Each number is 200 + 40 x the weight over its row's rms, rounded and kept within 0 to 999. Layers, rows and columns count from 0. The size before them is the row's rms in percent of the matrix's.

# layer 5 MLP down (transposed), 512x128, rms 0.0729, rows 432-511, columns 96-127
095,237,260,167,147,152,230,260,196,189,144,153,206,208,217,140,232,149,252,238,173,144,235,165,244,222,235,161,151,173,209,209,171
090,174,199,220,231,196,184,230,176,158,280,152,185,141,192,158,119,215,197,174,175,131,207,166,147,179,265,205,166,212,183,268,149
106,288,227,144,184,231,270,158,213,158,229,214,158,238,195,248,202,197,198,175,218,236,213,127,176,233,221,224,216,211,217,287,212
091,160,208,148,192,190,183,220,242,228,211,182,267,211,236,190,202,151,221,163,201,232,190,192,201,158,126,215,248,248,173,145,270
095,221,234,216,167,198,240,130,230,229,153,141,279,219,178,181,260,154,136,230,201,201,151,245,191,231,190,164,199,234,202,180,181
089,190,233,239,287,213,198,202,176,146,242,101,141,213,237,202,271,185,226,276,119,171,209,172,206,190,188,190,258,248,234,164,270
115,194,226,208,205,171,184,205,192,207,225,241,294,139,208,116,130,259,173,166,200,175,161,162,205,253,236,258,216,245,276,197,219
088,196,176,246,224,101,154,219,176,177,171,249,220,224,96,239,221,208,203,218,209,238,215,229,232,245,197,222,268,243,247,175,247
105,217,203,295,228,177,186,225,184,196,161,129,210,254,148,211,231,178,140,200,161,226,188,222,219,218,198,192,256,234,201,152,173
095,258,120,200,90,214,214,215,254,230,194,215,276,192,214,195,212,206,162,223,207,274,230,212,217,161,143,157,196,177,205,198,215
085,206,192,207,167,236,189,260,190,211,282,245,153,162,128,184,186,134,184,159,268,239,238,192,172,199,143,169,281,137,200,181,199
099,256,217,188,168,166,207,207,223,164,214,173,223,188,216,172,152,217,191,228,196,140,232,203,206,208,123,176,181,250,163,211,190
106,192,138,155,265,126,203,164,160,209,139,222,248,95,162,269,155,238,185,134,257,180,179,229,231,178,162,159,123,202,240,185,171
090,212,145,192,175,160,205,152,166,256,151,211,213,153,200,125,131,148,252,151,182,212,157,135,197,180,144,242,206,191,199,269,281
087,186,193,199,171,190,271,210,160,133,168,233,179,252,292,117,212,142,211,185,197,149,134,215,259,203,217,236,184,203,228,212,162
099,257,250,256,258,191,137,241,231,220,218,235,183,225,203,263,173,179,166,229,158,289,162,191,225,290,138,193,239,218,172,213,201
108,189,151,179,186,230,166,135,281,178,200,236,205,229,181,204,143,269,189,238,218,167,240,198,252,175,232,184,105,215,210,166,243
099,239,203,180,169,215,167,185,195,190,243,216,157,287,118,262,211,169,201,269,222,252,236,122,324,169,231,273,208,228,201,249,224
107,165,207,175,99,172,264,184,187,229,172,171,152,195,102,157,161,210,167,233,220,234,203,204,220,243,197,307,183,188,264,215,259
089,184,170,171,153,198,226,101,185,180,194,158,123,137,198,154,215,158,185,140,232,246,202,144,218,196,178,212,139,115,181,138,260
108,202,206,242,156,180,264,175,233,150,237,205,276,199,155,144,233,131,242,199,139,215,199,145,193,190,205,107,222,297,215,198,127
107,183,256,210,176,180,225,125,237,157,198,113,221,233,188,291,196,216,161,216,198,216,200,240,210,232,156,239,207,218,231,224,184
080,194,218,148,194,205,193,182,205,206,228,166,229,130,199,208,189,203,171,187,172,131,191,216,195,139,127,276,187,193,219,228,196
111,152,188,167,147,187,138,271,193,153,272,278,207,104,216,195,139,209,184,173,182,190,214,145,257,197,190,159,257,208,200,205,233
104,241,265,209,139,132,189,303,127,163,257,218,203,229,238,252,169,181,206,149,112,185,145,259,176,151,237,200,248,138,214,169,161
083,251,174,274,290,170,189,233,196,138,229,158,221,224,185,274,192,222,254,249,236,227,185,203,148,183,180,244,135,156,220,230,143
099,218,250,155,179,213,186,174,239,122,230,218,191,197,229,230,196,142,170,232,152,283,209,234,181,148,195,226,169,179,142,181,186
093,191,201,220,219,173,238,136,154,186,201,186,158,224,193,250,240,190,190,198,184,138,168,220,154,146,222,189,92,201,202,209,232
096,222,183,120,219,210,197,182,191,257,144,157,254,238,149,226,168,212,197,228,239,236,197,205,223,246,116,240,174,163,188,156,228
108,240,204,213,162,216,100,152,211,209,204,214,227,223,227,214,111,162,147,183,211,245,239,121,227,184,225,175,171,206,178,214,257
093,208,219,298,220,88,210,185,217,188,217,160,140,132,245,217,241,219,192,191,207,157,259,189,181,221,270,204,174,210,183,265,203
111,202,193,153,193,210,141,249,171,189,219,240,139,32,226,177,161,241,256,210,163,253,159,189,180,215,156,184,120,217,224,236,169
175,216,264,170,141,205,173,239,189,130,227,254,236,146,250,173,156,255,189,302,214,223,165,185,204,279,258,230,185,173,207,232,177
089,240,219,212,232,191,145,222,248,174,215,132,235,112,201,217,222,241,258,222,125,193,127,268,142,211,136,297,173,198,225,225,214
098,210,203,214,145,204,293,196,215,241,225,218,178,298,206,143,237,192,214,232,243,275,233,191,200,244,233,233,147,195,230,240,233
105,127,245,189,133,245,161,260,136,218,201,234,203,151,145,176,195,215,253,210,260,233,204,236,223,178,247,173,259,222,252,144,152
098,231,163,228,211,189,204,213,201,179,247,290,203,135,198,179,203,214,167,207,191,125,216,224,213,198,182,138,233,254,137,220,251
101,217,214,182,196,187,205,176,184,181,167,104,216,155,177,259,224,190,240,252,201,140,161,229,122,213,260,252,140,202,277,212,178
099,237,131,248,207,132,169,195,158,205,206,169,253,150,270,288,176,213,171,202,227,185,213,181,223,250,225,253,127,185,232,271,204
099,187,233,170,200,184,132,215,149,208,182,227,132,208,180,140,250,282,149,220,223,255,233,276,133,192,118,201,209,228,207,261,218
094,209,221,155,175,154,184,171,179,231,198,149,155,152,159,170,169,216,135,172,205,185,205,283,171,229,165,227,187,226,236,204,188
102,166,186,219,209,199,139,258,238,200,250,246,155,226,177,167,183,157,256,187,188,203,252,258,163,144,189,171,191,259,205,242,204
099,127,239,139,225,188,198,172,183,230,136,202,166,142,207,250,231,145,187,163,238,182,185,117,243,222,149,157,209,185,169,176,144
095,204,190,206,169,206,221,182,147,228,268,228,258,167,133,201,190,135,133,145,210,267,185,202,196,206,265,198,193,265,199,220,234
083,251,258,110,178,237,189,256,205,160,177,191,172,246,190,134,208,251,133,192,180,192,295,198,231,184,215,216,158,183,175,125,152
109,125,184,221,251,189,189,164,207,212,224,194,124,159,227,237,311,180,198,217,231,221,175,253,213,142,249,160,245,147,224,258,207
099,170,279,260,179,206,239,236,216,191,191,195,112,182,172,272,213,210,177,227,281,214,182,196,199,230,173,147,214,229,174,200,143
080,220,200,179,199,174,218,242,179,191,274,279,168,222,166,297,157,200,203,216,173,246,192,286,165,196,161,211,171,156,185,193,214
095,210,288,171,254,252,141,205,221,216,171,103,131,188,178,223,208,279,185,211,252,243,175,129,136,188,200,206,175,239,221,173,173
103,168,248,106,228,232,218,191,252,176,233,146,161,252,229,163,225,262,163,281,261,257,239,152,128,193,185,151,170,180,225,186,131
091,250,183,140,190,182,129,155,207,231,199,212,123,174,157,200,237,155,171,216,269,221,179,210,259,134,183,195,220,252,238,155,245
097,181,133,178,214,219,208,190,208,261,174,208,178,149,117,205,155,152,154,132,222,196,237,157,158,216,176,253,215,233,160,189,175
083,237,174,241,202,164,276,130,221,176,256,202,235,225,193,208,197,183,146,229,154,211,83,258,235,175,230,190,194,168,285,238,280
088,141,195,250,199,189,222,196,183,204,156,207,207,273,205,216,216,121,249,198,154,178,194,236,201,135,226,171,227,231,231,139,224
091,186,237,177,163,263,257,252,201,167,160,170,250,97,174,240,229,175,166,225,273,202,174,179,241,224,188,207,214,207,125,175,169
111,208,190,224,144,163,210,170,221,195,224,221,314,154,182,262,112,187,216,185,202,245,190,207,222,225,235,261,263,129,215,229,213
106,212,330,179,165,207,132,237,216,240,218,144,201,91,176,226,184,247,190,164,222,210,226,107,211,202,162,150,233,211,156,164,194
091,110,188,257,188,155,204,158,246,236,227,243,190,116,160,198,195,133,222,182,166,229,200,149,190,190,264,238,236,176,227,262,231
091,158,217,249,166,195,180,196,265,186,316,207,216,59,225,216,235,197,260,282,186,157,195,245,135,142,221,205,148,180,219,191,145
091,249,204,235,153,158,195,228,226,209,212,186,163,206,161,204,157,134,203,187,177,213,220,161,262,191,239,236,199,251,125,211,182
095,248,131,182,215,189,127,115,206,219,201,144,124,223,160,156,178,190,161,194,265,254,243,197,203,241,249,299,226,183,261,182,279
089,166,234,211,177,189,212,190,190,177,195,138,167,241,181,312,192,231,162,214,165,210,232,178,220,252,153,225,221,167,227,192,168
110,247,129,247,212,230,243,201,265,225,155,197,216,288,194,181,199,296,147,294,187,310,251,184,216,224,213,147,250,212,195,243,174
092,175,223,167,269,220,161,178,94,174,234,255,204,189,185,188,197,162,232,187,260,181,214,142,234,168,193,266,196,212,167,241,196
096,204,189,241,198,191,213,237,194,205,175,167,185,196,258,165,147,177,279,152,221,155,275,262,114,219,189,187,276,229,126,222,188
109,217,188,156,216,199,236,152,138,201,150,205,334,179,127,174,170,212,162,180,266,228,302,230,225,231,186,173,129,163,205,235,250
086,210,219,218,216,210,234,228,163,220,182,211,185,171,208,148,206,297,190,230,242,239,200,177,262,211,141,200,238,230,223,201,174
100,184,231,217,229,220,207,212,221,209,187,155,182,134,165,228,223,228,251,176,253,184,155,257,154,146,217,224,244,244,180,230,216
076,184,179,202,187,271,211,234,194,236,119,138,259,228,210,195,129,268,119,149,224,213,232,207,234,146,226,172,232,146,226,235,190
104,133,201,223,181,282,157,219,201,195,244,184,274,214,194,196,230,229,79,196,217,155,232,192,137,135,168,182,180,205,224,166,222
096,194,220,245,146,241,250,214,216,212,214,163,157,219,191,185,167,211,152,236,212,177,186,239,190,246,162,235,193,178,201,225,191
092,192,229,181,164,244,171,221,153,244,182,191,178,187,149,262,232,204,230,187,228,156,238,158,199,102,114,122,213,256,110,195,225
132,269,227,208,130,201,258,119,220,171,206,165,182,259,191,148,189,235,162,277,179,206,206,210,181,242,172,146,132,212,160,228,195
090,160,229,221,194,228,235,86,172,126,293,234,267,219,177,202,207,141,178,268,228,150,266,215,205,129,226,257,241,219,241,160,231
125,175,242,164,260,229,246,195,195,184,189,180,209,223,195,233,273,164,233,211,229,166,147,248,191,220,174,132,239,265,221,183,250
097,175,198,250,205,182,300,214,289,162,215,236,241,356,161,152,226,175,209,205,132,241,226,223,254,241,212,201,267,177,225,216,149
097,208,177,290,165,127,201,188,163,200,238,240,207,257,171,234,206,110,183,168,186,182,273,307,246,219,169,212,166,206,202,199,137
081,211,196,166,214,243,184,156,189,231,147,114,190,183,173,236,172,202,149,202,234,231,272,175,276,232,149,119,243,190,221,179,281
090,166,205,250,233,169,193,200,240,224,181,202,333,212,184,252,146,160,267,221,211,252,222,171,212,209,241,248,186,255,167,195,173
114,213,153,132,159,203,192,297,177,155,195,239,219,182,199,169,163,168,249,221,199,205,229,206,287,177,197,227,231,161,162,190,204
# layer 5 MLP up, 512x128, rms 0.293, rows 433-511, columns 96-127
089,229,210,244,214,196,228,210,95,147,296,121,206,188,287,279,217,237,245,225,242,184,226,233,262,210,265,186,185,229,218,201,225
099,214,230,153,165,180,226,185,218,234,201,189,172,195,220,153,228,222,137,216,138,182,172,250,186,150,141,259,187,197,140,200,190
091,229,182,249,299,155,204,214,229,207,186,182,213,242,287,143,158,256,233,226,165,225,181,168,205,177,212,202,171,228,191,128,194
102,167,231,131,272,165,169,223,168,114,233,169,206,216,246,153,219,201,176,207,266,224,195,206,192,187,142,195,196,182,195,145,126
085,232,106,196,221,220,205,131,164,151,276,224,221,258,176,218,155,286,173,226,254,163,159,294,172,178,169,162,176,244,147,189,256
102,220,204,130,250,223,223,231,306,231,181,232,232,197,160,160,134,186,183,173,170,125,188,246,186,181,156,191,216,239,129,191,283
090,236,250,193,226,217,239,215,123,208,215,205,236,253,325,170,167,191,184,236,169,250,208,157,257,173,280,197,159,220,214,199,247
104,194,178,155,269,198,182,111,119,170,152,182,248,234,152,191,235,327,302,214,249,138,160,175,244,138,251,186,282,229,182,278,220
096,116,158,242,160,157,274,194,217,208,216,160,237,175,255,189,163,259,209,201,236,169,238,165,204,212,206,197,213,153,300,173,200
092,175,123,157,204,233,189,172,184,217,188,147,315,177,152,174,178,155,203,164,216,245,230,218,276,141,196,228,203,212,230,226,196
114,165,143,164,284,175,278,188,186,182,206,220,140,184,169,185,209,160,162,148,164,211,206,209,182,188,163,152,229,154,201,180,171
121,183,156,151,206,282,258,135,210,237,221,239,175,211,162,265,171,233,197,266,209,156,186,204,185,151,213,238,201,180,197,182,174
084,295,239,189,108,206,171,166,226,212,229,258,232,250,194,200,177,207,229,219,133,155,330,285,155,148,142,251,262,212,195,186,232
089,156,185,274,197,189,242,157,81,185,204,192,226,260,162,113,187,206,284,241,264,222,255,169,180,178,212,232,200,198,207,189,230
097,186,119,165,235,184,183,203,262,176,130,145,272,263,206,177,180,253,179,216,211,238,241,214,298,135,191,152,96,212,192,200,175
102,196,169,149,146,106,226,202,219,287,201,164,234,238,89,158,173,208,119,192,231,170,222,157,241,156,227,140,175,209,197,177,225
099,219,220,186,221,143,244,252,135,194,201,265,201,270,213,184,215,219,123,191,226,137,266,190,235,185,215,185,216,194,137,232,264
100,212,185,258,109,272,195,266,230,228,125,170,277,256,165,151,241,188,233,218,162,125,215,220,160,172,193,146,149,256,163,149,171
091,187,193,259,128,205,192,239,165,260,169,258,222,210,181,208,119,187,182,144,253,198,156,189,204,142,239,275,223,225,215,245,281
115,189,153,206,191,155,206,195,154,201,195,260,262,232,89,199,240,272,177,202,168,167,239,245,252,228,264,172,250,191,203,220,162
098,203,123,251,146,125,227,218,201,203,145,163,170,166,183,233,216,188,229,191,134,221,242,183,236,185,106,266,176,255,256,169,202
076,187,189,265,189,176,232,255,187,238,269,169,280,278,263,228,246,161,198,148,210,151,144,202,209,171,216,281,214,200,166,193,81
090,185,171,159,254,222,228,244,190,227,131,152,223,180,166,239,194,238,232,221,122,205,189,199,195,173,201,233,160,264,207,208,172
098,167,118,252,159,169,181,225,267,238,199,270,156,248,226,184,184,208,194,144,210,209,171,288,231,150,244,180,216,234,230,249,229
082,188,203,176,198,226,175,164,224,263,265,248,237,198,213,196,166,199,229,159,182,242,231,233,214,176,138,131,233,219,230,224,220
098,206,160,197,140,189,151,232,174,176,240,182,258,153,180,164,175,133,287,134,256,275,244,169,235,139,236,194,202,208,154,268,187
096,202,202,220,221,139,171,188,112,201,198,155,277,231,135,201,260,199,165,187,249,189,208,153,168,171,221,254,174,217,235,233,214
101,209,199,161,198,174,209,191,177,132,271,162,264,245,171,188,238,221,188,220,142,198,222,200,128,238,197,247,232,270,223,233,176
096,134,201,167,162,134,169,232,201,205,156,158,178,263,220,142,143,231,220,219,141,234,148,285,238,225,190,237,233,120,200,201,216
092,212,227,221,146,166,179,144,226,227,222,191,223,219,194,199,192,248,277,197,166,169,239,238,255,148,242,231,177,177,196,273,136
096,165,174,182,222,120,205,216,180,180,203,174,227,208,306,190,232,193,205,241,151,164,205,213,176,123,182,172,182,201,234,224,189
119,205,205,228,122,227,220,267,189,195,213,191,226,257,118,217,186,217,148,248,164,188,196,242,249,203,211,197,189,175,214,101,209
087,190,221,159,174,195,171,294,198,260,188,193,171,177,176,192,215,145,266,226,211,177,220,178,160,158,180,131,271,220,244,187,256
096,150,192,222,263,215,153,240,229,147,208,161,280,231,216,115,225,222,208,196,238,194,191,190,268,184,183,207,181,216,123,185,209
085,238,248,197,204,238,171,192,150,261,146,225,237,235,239,126,178,119,226,158,198,278,195,277,211,122,119,273,193,162,220,179,212
102,208,203,196,252,247,162,263,118,159,213,142,232,182,157,223,214,245,146,150,195,155,211,217,100,191,138,90,210,189,216,192,122
101,172,190,150,201,265,162,165,248,200,216,189,243,270,175,225,137,181,168,179,165,202,154,163,260,161,274,186,230,215,180,201,269
107,236,216,245,108,193,232,164,227,183,174,206,220,189,277,198,171,250,253,235,241,148,275,217,198,243,194,184,231,222,185,204,196
095,179,122,213,141,216,102,153,211,197,225,181,221,199,209,191,173,204,159,209,148,208,215,232,133,236,200,204,146,304,163,135,243
094,219,158,267,199,160,178,191,268,176,140,144,252,217,251,166,205,174,201,289,163,277,211,277,174,196,169,133,217,240,137,177,169
104,193,126,187,220,208,202,250,248,216,206,194,207,226,190,250,233,235,199,200,154,234,242,260,180,162,240,167,180,278,262,159,141
100,246,234,274,182,166,224,166,211,245,193,222,240,188,189,139,275,253,198,203,183,167,249,209,268,201,247,159,221,222,238,137,234
097,200,163,208,145,217,173,224,213,213,153,219,257,211,202,168,164,176,226,123,232,256,191,162,253,184,198,187,220,204,249,191,211
075,276,220,230,252,222,122,276,208,209,136,212,249,207,172,228,135,173,157,157,166,180,241,203,178,178,188,212,187,215,166,126,151
116,151,232,65,265,209,235,167,245,188,132,199,233,175,240,281,257,207,203,210,229,156,244,207,177,195,240,129,202,193,121,178,191
087,210,201,258,180,194,243,270,177,244,169,169,209,211,229,224,198,117,235,94,198,157,205,131,246,163,224,175,196,292,165,178,158
086,235,135,204,129,220,193,210,190,196,191,164,236,155,199,249,215,125,176,245,119,145,159,259,274,247,208,166,161,217,157,182,199
102,315,228,234,137,241,194,223,180,139,235,165,241,275,192,208,178,232,207,131,275,258,169,301,235,177,163,170,155,188,200,200,141
107,36,195,180,209,208,210,243,165,169,185,144,181,235,279,197,278,188,237,180,240,201,220,243,164,141,125,146,226,155,238,196,172
096,176,267,203,106,171,177,256,210,192,195,166,225,163,235,232,196,171,215,208,200,110,158,241,202,127,209,210,224,163,187,227,218
089,186,168,114,185,108,180,137,251,222,195,234,256,215,225,210,240,212,172,117,162,194,205,171,207,239,175,185,161,303,250,264,194
093,158,196,186,195,203,262,191,220,214,215,194,232,263,182,141,229,73,151,114,227,211,202,230,144,222,223,144,191,219,224,179,296
087,180,255,113,234,158,173,262,240,144,263,135,290,194,203,236,169,184,208,233,193,216,205,222,186,170,142,175,185,183,105,173,173
094,171,162,250,133,157,196,205,178,291,192,173,189,156,215,179,211,282,158,208,163,186,129,168,155,192,141,223,311,237,202,205,153
112,208,179,140,157,173,146,205,213,236,199,190,252,214,219,244,169,248,204,165,228,208,224,256,208,185,186,199,253,139,194,257,200
103,251,204,164,206,181,178,178,307,156,147,136,249,193,170,241,309,193,195,198,202,151,179,187,185,226,122,238,201,183,171,217,131
097,212,122,205,236,151,204,225,154,202,229,164,223,145,212,260,210,150,188,232,274,229,221,209,149,201,231,198,206,232,177,198,181
087,126,167,228,123,179,165,214,218,181,164,163,238,161,213,166,191,206,203,202,225,258,201,194,199,194,156,169,237,266,228,279,194
100,143,236,127,134,198,211,194,141,182,192,233,160,229,173,183,194,137,169,181,158,178,233,208,201,191,126,120,242,184,202,210,245
099,227,188,190,164,237,170,232,210,152,151,167,149,216,186,185,211,141,188,181,262,268,241,257,177,116,178,263,144,257,171,234,232
092,133,201,198,148,225,234,235,138,222,282,99,231,250,215,185,248,194,239,214,222,191,131,176,155,100,143,180,149,185,195,152,257
103,142,258,166,249,179,181,206,209,181,123,172,189,277,182,203,169,211,213,226,196,250,285,220,200,181,169,242,174,230,177,248,183
101,202,130,218,170,259,281,194,221,166,122,223,175,175,201,173,187,195,224,185,160,222,206,232,209,140,229,123,165,210,203,190,170
095,163,216,237,184,147,263,237,237,187,198,224,195,253,159,230,96,182,226,181,207,179,262,194,179,202,222,184,204,214,184,221,172
108,215,229,166,152,222,178,230,233,222,248,238,196,251,233,195,202,234,323,163,182,101,231,224,155,254,122,200,222,145,113,243,259
090,176,192,213,203,174,206,198,182,207,212,188,144,220,186,180,265,232,196,208,172,148,215,171,173,196,173,272,233,155,270,152,145
104,154,179,122,158,166,105,227,228,141,173,179,232,227,255,182,221,149,174,149,115,230,214,165,190,196,217,205,228,225,89,220,169
079,168,158,169,174,170,212,196,275,257,166,197,207,239,261,220,199,198,182,166,239,270,217,231,232,133,227,175,165,251,224,202,219
089,202,137,150,259,183,238,223,188,186,221,204,110,240,275,88,181,226,179,216,111,234,195,213,179,181,246,217,220,208,199,154,221
101,141,224,187,249,186,204,173,250,219,181,203,214,210,195,192,231,292,268,255,179,241,241,206,226,168,262,165,235,193,152,196,177
105,137,213,129,183,189,205,213,258,193,215,239,230,176,203,198,169,227,220,196,245,176,171,188,202,224,185,201,246,271,139,216,190
130,242,175,255,234,223,227,148,233,139,214,133,211,236,223,154,191,239,183,186,263,206,218,240,231,183,176,256,256,130,253,209,192
083,131,215,262,141,249,274,202,188,208,209,149,188,274,86,212,151,114,181,150,220,203,208,241,239,159,183,220,180,76,184,250,183
101,185,202,174,197,215,236,229,196,218,270,137,192,209,250,168,211,178,161,250,175,203,95,194,159,203,155,304,298,250,165,148,308
096,196,194,207,303,214,251,228,218,226,159,222,239,222,220,175,235,208,151,188,228,153,217,283,203,186,160,200,202,199,154,192,172
104,183,231,221,230,200,252,194,189,225,205,171,213,210,168,195,204,219,208,197,190,183,241,235,186,188,235,234,249,235,277,173,210
094,201,177,121,213,237,212,190,228,160,227,197,270,220,246,96,183,212,256,188,160,241,234,192,201,196,217,257,183,187,168,229,108
099,255,138,234,193,216,207,207,281,307,218,282,172,252,219,234,127,148,102,176,233,256,202,203,192,207,157,256,238,169,168,194,222
112,175,193,159,203,220,314,194,149,194,161,133,184,202,195,238,152,208,286,177,148,210,240,229,210,180,236,186,223,143,200,195,243